Each number is 500 + 25 x the weight over its row's rms, rounded and kept within 0 to 999. Layers, rows and columns count from 0. Numbers have three digits each. The size before them is the row's rms in percent of the matrix's.

# layer 6 attention query, 96x96, rms 0.1, rows 0-33, columns 48-95
100:477501494460494518508511480522504560491522478512491514519485485463523507476461508540482514488515540451500524506546485472534473454545498491495469
087:512504484490473493512492527538491531494537449501480490535514480483531496474460494520499509510496545460469508499519514472535488445515494480482487
066:485482500468500509530485496509495527509483451473476509508480481480526506498452502519470530506511536482534533499517487490491490462548518507474493
127:514493483472480511523495475514489526505491440508500517535503470467515489494452497541503516506511539465503513491512506488527490450556498491452478
064:496527570489490502486489502502492471457476549493518526525495509519526533475516540528478492514499479487478508532543493524519504509502514478578490
129:497521537523503472472483529494508454492487551468483498460505544522501512509532495467486505486491499515489490529493496514463536527476506498547520
079:511516475507496537523518496522487500500547473498442524520493485511555483477468468502502547533507520456492501511506513499514508458530516512475481
194:489520517516501488489495527466529482524501548464487490454504550515496498548520459466497522484499507537523475511480490514463512536469496505517532
089:479499536471506519539501520505509470482495462499509472464543494473462539469538504499513485492503465488507471470456476496517484522490477481540512
095:457514516509531476461503514510504435506546493489495495493488501513551489523524533507495520496480542502519439530494488527518516468499486529498477
098:556544540494542534474501503499493491493470512498510481514503517453549472507493474481540483520490508516491548487468511420483491502515479490512476
092:529527465468527479534483435540519534486484488483455473484477501472490489481485517473481543492489469527527512512539519480500523480480478511490483
091:542493536483509525490523509498520516489444499479472485492497516474521511500494466506498480490558470481530522557576497444465510505514473478488527
086:485530508517549469451471507501484490484498552531512517465502491490526483482541509524475497455470505501549503482493505498480480492505531481516514
071:483501480517461466508485522516481486523471454481505508487465492458500498480493453510513483478495569490492447516512539565485489509476528466535466
079:518487517465510478504523527494503492508519478514512517471471493427532477491475460523501488508495530551496457535471527531517483479534512511482525
089:505459527485478487511506501479488534521467507534460528465543498455505516489511484486480486476535499485509464522514505480510460490455531464491513
084:561502526497494494500527478517525470512505513506527448507540505493491557479476491519489510479489479479503440457520531517500515488542492504513478
081:485462531472502482497521537505540508552469523519500467507499502518523463497470450463519469509532491468495454537509499522504501475470491493508485
083:445531522483490492457492521535495482477513482464467464525530506496522524528489506520499529488452557461546489510474531473491504474510483461492510
093:471455539499500507514503515467490510486497532494468434473539497509438507468528524498489449504542492495524544476488516489501518536475502468479514
086:498471516479471488517491485457436490482483505516511512488506519517574474485533511521515505504501543515454529552519493547503492517533522477466519
087:485492523493545505560496486507495479524431466492494497536480486538523503509496503491509505483565484485501528516461500465478474506534507508471515
083:489506480499528522485529454472481560539537542496482530534485502480550466500490474496534498500515462499487496494487486517500482524486547528487492
084:485530520509505470516462491526540499487497499518539520519487511511498502498507536516491486492523496477449453493502487512522486488537517488453534
084:485468476501520541485506580536471511533511519494537464460524494500495513540505485540482491495505493476489481488482502528492487495467492504517483
091:523508490491518471518477484551500493514516494471464510459494478491508489497519526476481548494555492537530474491539512501513497494488502516492490
086:518487541484485550515507542504493525506444488492495511513485500534473508467484482505461505497463557538504458516469488459507480503484505492537562
090:463479518493499508504512466500509467446493491509522482472489489499487525502471462469482493506488504509539463507450468495535522531542480505480535
083:526494464485476512486548483479530474546500502529504507496496503450524477477551459467535500483561518543561505522490518493491553487486517503477498
091:480501497531521449486488481517531508513554471493497508485511467535519498524496528509557467457556541489498522476475505509501494485517544498470476
086:497556519540505517483474509500482497572498470432490510510473503499481467521473510511508482511482504461443508498488518496494477501480497483519504
100:515467498490488511511504551467478494457535490470543511479483510492445512516535528480498518448508511489493501503516516482444528521511508573518465
115:485570465505507527497527480493464518492506514488529523497467491462483491506479483486522484558560520455492497478482493542518506490533457524526474
# layer 6 attention key, 96x96, rms 0.095, rows 0-33, columns 48-95
061:476470497499528509492484522489538471459481559501519520464472520537509464524519510458497493472493528501508520477514467500512495510465503497522519
113:510495479455516491510504497545464498475507499547518519520524461475516517459478523523475462498486481503462505503510528506536497455530483488501473
115:486482475453542513498519520529444480486470487561517528521517464482524499476498533530470476473496479505465513480492524474527483475497496483503469
091:507491489455520499472502500534456465489520518526523528519535462463516524503496527545466462475461468511482510495507520473546509476518498473503479
161:508505500550464484477497489493539515525489529453488474469479542526508497542522467472526531510530509498515504525487482508446487531494515505499525
055:527478505493452462476496513508547516512503503439503464526491527502509532541502507427482545531520494531502500523479486512455502485502500502500527
199:498489518540481502506494491491545517515491514463484485476487570528503497545512467457513518498524504504522481519493488502456501533482510513499539
040:507481498475496515483519467555499466496502524510494510543533498483523504497510502532488477479468454483523491509490499499516467476532536486455490
094:493545518486463457494490558464513494535527497527518517516491467462478523502480597485487480499519521488499510501498482531512532512483465495511492
096:501486474493515509477506533455454514525506489451519494491481514502510502491505521517481511491486487452530476434485508485572550481529490495503483
099:508501492520500541522476481503552475514477483485528489485480567485539499456503517497493519503502536509482492517486529527527528482510509472517480
089:459481491497522497531525506500515518525505516457426505485482436462515549510514521492484479495465489541502506521489492475552482496494517506493507
090:490528429524455515501477469562524519481504480484481472503524485510490543499539497508486546487503489515523524526485520506509490517479498462501483
079:502510532490532458503507503535499472534528508513474505517490457477506489486444513494452504541470486493462517430530514520530520470502480510498491
071:529501527505480497511515557473440487534531515475491494545517466471503510513479504476474505487501486494467512498518479511546543464477479468495475
075:533455523551487486482501529525515455535496528459470445449486548475542474516498475500530477485498478518524519496492484474462500512493539513464516
093:474514441513472500508498498536503507490518518546500519478488500485492469533469513482529511486485502522470523519524512472513518489477520511455451
087:472541498461478485499502530521444490490517528545516480545455493476448497461468540542498485524493491468470508517526533533524469496509499502541501
080:493492503505511497524462464485473504447479501475518447509506499506500508435481515511524508476535501482447504491491509466549504469463508501514440
074:489486510481519506505481501506455464529487536469487548520519508523452506517540538506471497522481463483521453496447517489506503483534468441478493
097:488520507530540475508485475459540519494497505475473495459492501517430491488515512488513476505539503459540541547478496522488522526468506510477505
089:534470487506516499491488512505482499467472470478514555480504508526557483501476518490516496479524470524487520501507516484500498465510521474488481
093:549490512492506501497509534493508521474488516504554537514498527467530553504501473486484518495511511508456478565525509478522493493483487474497495
082:553515519530492540473483474504507508496513500483495548523456519534465485476471491484539516534520444514509484491495500508502493488438463516496558
078:504507510532493473519509509549516499483495479509490493498491530482493496515502515494508543501519486518478500510539439496479473563529530507504524
083:498486475513502488518519506534460492478527493514506483496484496501497477484469469548484500493487519506514502542513472514494580460522515519470504
087:469493486510508526485504524532545495516511545547450517483512491489460509530488532512495467446512490520534474496526518433526502472507545511505531
086:517498527499493476527491463535505465509555521442566509502520508512509517546530520480483488479505542478516559532502504496482480518463507513496496
088:516478527489502504481486505466475482461491506501537509486551482459502564498490493462478481541485484514541494477485499525516462506478485525483483
089:545497451521513504503514500483500462492475461489522561531520488479479489516509497469483482520503456527503478484459537504541552467479465513494483
082:511506501499491506489472509495557519509474511513501501465457547499473491487510511490466474491543485468549512477537473474486524506527483521438516
079:549535509474483521498486528490442507519532480531502449541509506524515514506505480502479513481466519482454461511521505504544519487491494465499512
095:453459524501465473496490513532490468481475540473517536510520511496511501542493450526483543523529495498554475512451497521450466499497508530470517
131:489466467477504458490504566490498462502522514524495513460489539507527504506523476480490529465507519554482482521494518486475515466515517471482452
# layer 6 attention value, 96x96, rms 0.0756, rows 0-31, columns 48-95
123:541480501521519525523477523525481493505538493501518512517539505518509492545493475520511513469423519474511519453533482479479477490500528491485503
099:519528531511485474448473481498488497535492494471543528530513505523473521489511487530477433483506518521526510488493527536472538505476511487513510
110:545523514493515521540475476536512517478549516516535479532480487508485491508547473457436523467499561466529493533466475530531449479507561483480504
107:536528457515492520549531493445466491482508505468504519528523511490507537501532527477482470513515524462481549500513477542479540512462497475468502
114:452495522494459478496526456498495556504467481539477523547486489484501501488544474461515519497513493470507510486438519522500550520465521450501507
102:564511457506489485518461500488511488503486511543526448493498492495477471497497529476476546487515490466485498498490499463516483489542464446452477
126:504471519493517466478426487546480490526497458483488523479456500489534523481493510507501502542502454500542485512467512487493498496508489554486499
116:504465543471508559480509491496480532515526497505507475538476515454508448472474474514493502503448541536497500531473499496516482462527546517520482
124:490479570517492481551491552472517524488475524524465459498539522502511501474484485496494496489520503497489444475485484531493512506452542491487480
113:517493514509536513432487516498546543461522528504568505534504504516509506496488513523476494477533571475530535478539524507502477468497482531523503
125:493491507512496476511500504488504509498458490505469471526509516490533483483428516507552479565512498523527470476526502497512516487465484492521482
110:521469540524527479470512496446478494465513497485508508485497512470474534534487478505515475473508502552470462518473533517472545530452483510526516
132:486481560489515540472433439522501490484519527535520480506511504500520510469536497477463491490527514528525474487463519532495475500487529514479477
100:507457551509499483514478501480505507487526475523487492495507516496523525518503463538482504433465513505499474548502493515479532518502516512491458
095:487512513521494528441515506483476479501509498524507508480531504511530534529500473486509482448461440531528505481485507488464518532473433481533482
095:513541530544524510470448473521503509505497515529463504490540500468510521498507525480485473518485482557532504509480537514469551496519537503539480
130:498508515493464517525535427541507488537534505500480515496527517510464486513524483484445522547481471477486473467502488480523443515496541442507486
130:458462526504508512494536525535519531498512511492520552491502502489470530512497522487488526525514495573495474534445517512504495504476458467493514
131:520487507505464479476486481511504523522471499477478527494504470495516505473478516514571476500506526476509541448515519460496505501480520510505521
128:463458500485470548494516522514515530463478476483494465490483504469498452494466484498542507469480517510510453529444495511523543482499487501500508
121:502515473467478546528508475520488463535518507471469497465528510507527506497538488509503510452465518543473520490477485486520520493514492539524492
134:532485525484514502560492506469483508485505496522486512522519485517534540509461482494458511514475516499504542486533504480482544485452478484460507
100:506504497532455540497573478489496473502527487465492500515535484473469514520517487534551480464484489480501521480523522541510492551477535476514491
116:498510483508509443568514491515514511554491491511473521504498500520502484518480482528513533580507492495530492462517496462499499473482492453497520
098:521526533525486512501505455473506471472494509511489517522526474497497539471506501486528489489476472538512540525491530521475544519459530509487476
118:496497500484463537548512511498523519494540532492510487477526510510505518520519501491470530511498528481514461469449469551519476521463501505478514
132:442505542510506492487546577483493497504492477499499507450491495502483489505512532505524476522542474551487419480553520478509472514537463529543484
091:528518492518461457514478479521500509538510462491519536491530502468502530497527487500536474494506457535516491491469525485462514519495517489495516
137:508554482522491447482458527505516508495501511480516499491520516519526536478468493490503494511535513473529467461525467515517512503445528544467503
101:533502461503495555540476499460497545481499503510502509500485487532522545529476494525472540481487515491495514443517500467498495473447489528496501
122:521475487512484511527536498523518477543453493474506503483479474477518456480498525487539483530507487465516476527510479497530475503518541479503515
114:479508503483532497488420493500532505452545503535524505524511493557495549514529524480455481443521511461493518485476501510469504530509494515517466
# layer 6 attention output (transposed), 96x96, rms 0.0664, rows 0-31, columns 48-95
117:519504463493490528503471497530503515496491512481466486510503483486515494480508526525514511503502501528538535508468476487505473516501505543505503
105:515506500458520539472488549475512465494536558524473470497520495521545537514514511467513474477509492546473519516515499512496487468488521476521456
106:508513497477467489522536467508523532511467561524499518484514472468503491545512509539511494516524511522523446459528487559515516512517523531514477
104:515468502515532518498462514515497464507500539508484491505479449494503520507492519497494538475515464534480526481479485527523503534474521447495467
109:483494485466468476499530500458504510470508478520473530470478535551477538502468522506507487475509540504502450557517503495509486509483521494474486
102:505503478504495498526511477554487538492485555524488486525474546497484489475483519523474533495505503503494495469489498514463517542501472523501539
122:482479457530445481519505517501495511519512466509527521517499523502526519484521505472494512478476496494504507515502467489465562472503505526463510
119:494525487491509463492509493475486488472481528498499514493534535477545471494492466490491501520555521466506441502482520517495465502515497480533543
122:488527507430534478507510513483480513509507482489504495509500563478485507544477516512488515517506522522460552504514485547530465452481521508526503
118:523528504501498508507523436502526519517513531468523478486501463428521480485505461515471508505499499498535487473513514493516492509501502531513541
118:477495517484487496493517490492514513496505473489476492490500526481490493481462463472488483484473506518506564510517511486542473461524506497511488
113:510515495510497488493474533442465425497546514457548471524525492485529472494482508490516480501477509480485494519497488552493476462482530489513470
137:514531459440514492533532495472480518512493532532452527437490506515535501504491505523519501483484496520516461521529476515485501458480555517498489
100:536515504499497490459501509475481485525513490471549501511510501434522523534498527528494481500485465492502499518509481555526475455484509539546483
096:526513484482472503455483541489493470517523502484479463479490481521512484476500507512527462477456475492514532518506503471518507485480515535532464
096:486544469478481509491472518459500443507507540528503505496518541527516482492513518487523444494467511526511516498528524506540519457512518509521452
131:504515488486510487480530513512521519479483483531485531445476515540497508494518521544514488507502518539478477507527504486500516508497477502462439
126:516539492530486499494550462454487498501500492484492519486487491511468416505512448528496468526454523492535477522475471509491487517511519498486510
132:485502497497483515555484500515516479493553490478503506441486479489515517460489466467505526474511524497505542517453511487473523514505493474493518
120:464514535528461461537515502467496503479482496516526526474522508483518479536474496509516479519520539436486478514479516521478473480528481449516507
125:520534547512506484512500532475519445501488527525503525457511465481532507478545507503500506522495445471482534482435513536486509532522510465536492
128:526501472483503476495514481504504498528548501490543500490467513432500483467507500492444526493485475512501572495473476491553500532470500512491513
107:500501527493511523472471507480526482482510483459482483452504463553501525470485482524517482502495514526503486514480523505502500483492516464544427
115:503472496482497503487529479529520510495504480490528511518474544469476484493503474462458485520482513508518575479491510497546482522511484531461504
094:503506468460495518460480496465517447501518521491489507476494485515501500491480503525517471492473494532515499544516519499518528466489532472549461
119:514523521464488487496534482499516515515472501509517513472460487477482493559521483529487512532525497497482533495480481539517498495494511528499461
127:487498562523557496469488527479469494486519414474492456503533504532468476466515492481504493524495511485502522489519506461488499492501497498520516
091:501495478488489511529477549476513451485534522517494476510493510548532512475524489455509487492517509512473537496487486547478514510486518484523487
142:502531492451463513497469508516521519497498487510511496507482509479484556549501543487492512485497475507485566484518503503533526473493506516524489
103:547537496503505475519485457503502513510510446478545513491446481442505477493481500508465512515501491466533502525505495518533468522487488559487529
126:476474501530496508508503498536527528494471486480457505459522479543481527522506479516529484493515501517474503484466516475469512488527481447494500
119:535490496452501521509504503511468536548507560528455493516481476484500505524514557502516527478488477537505471512551487489500487493477530547490495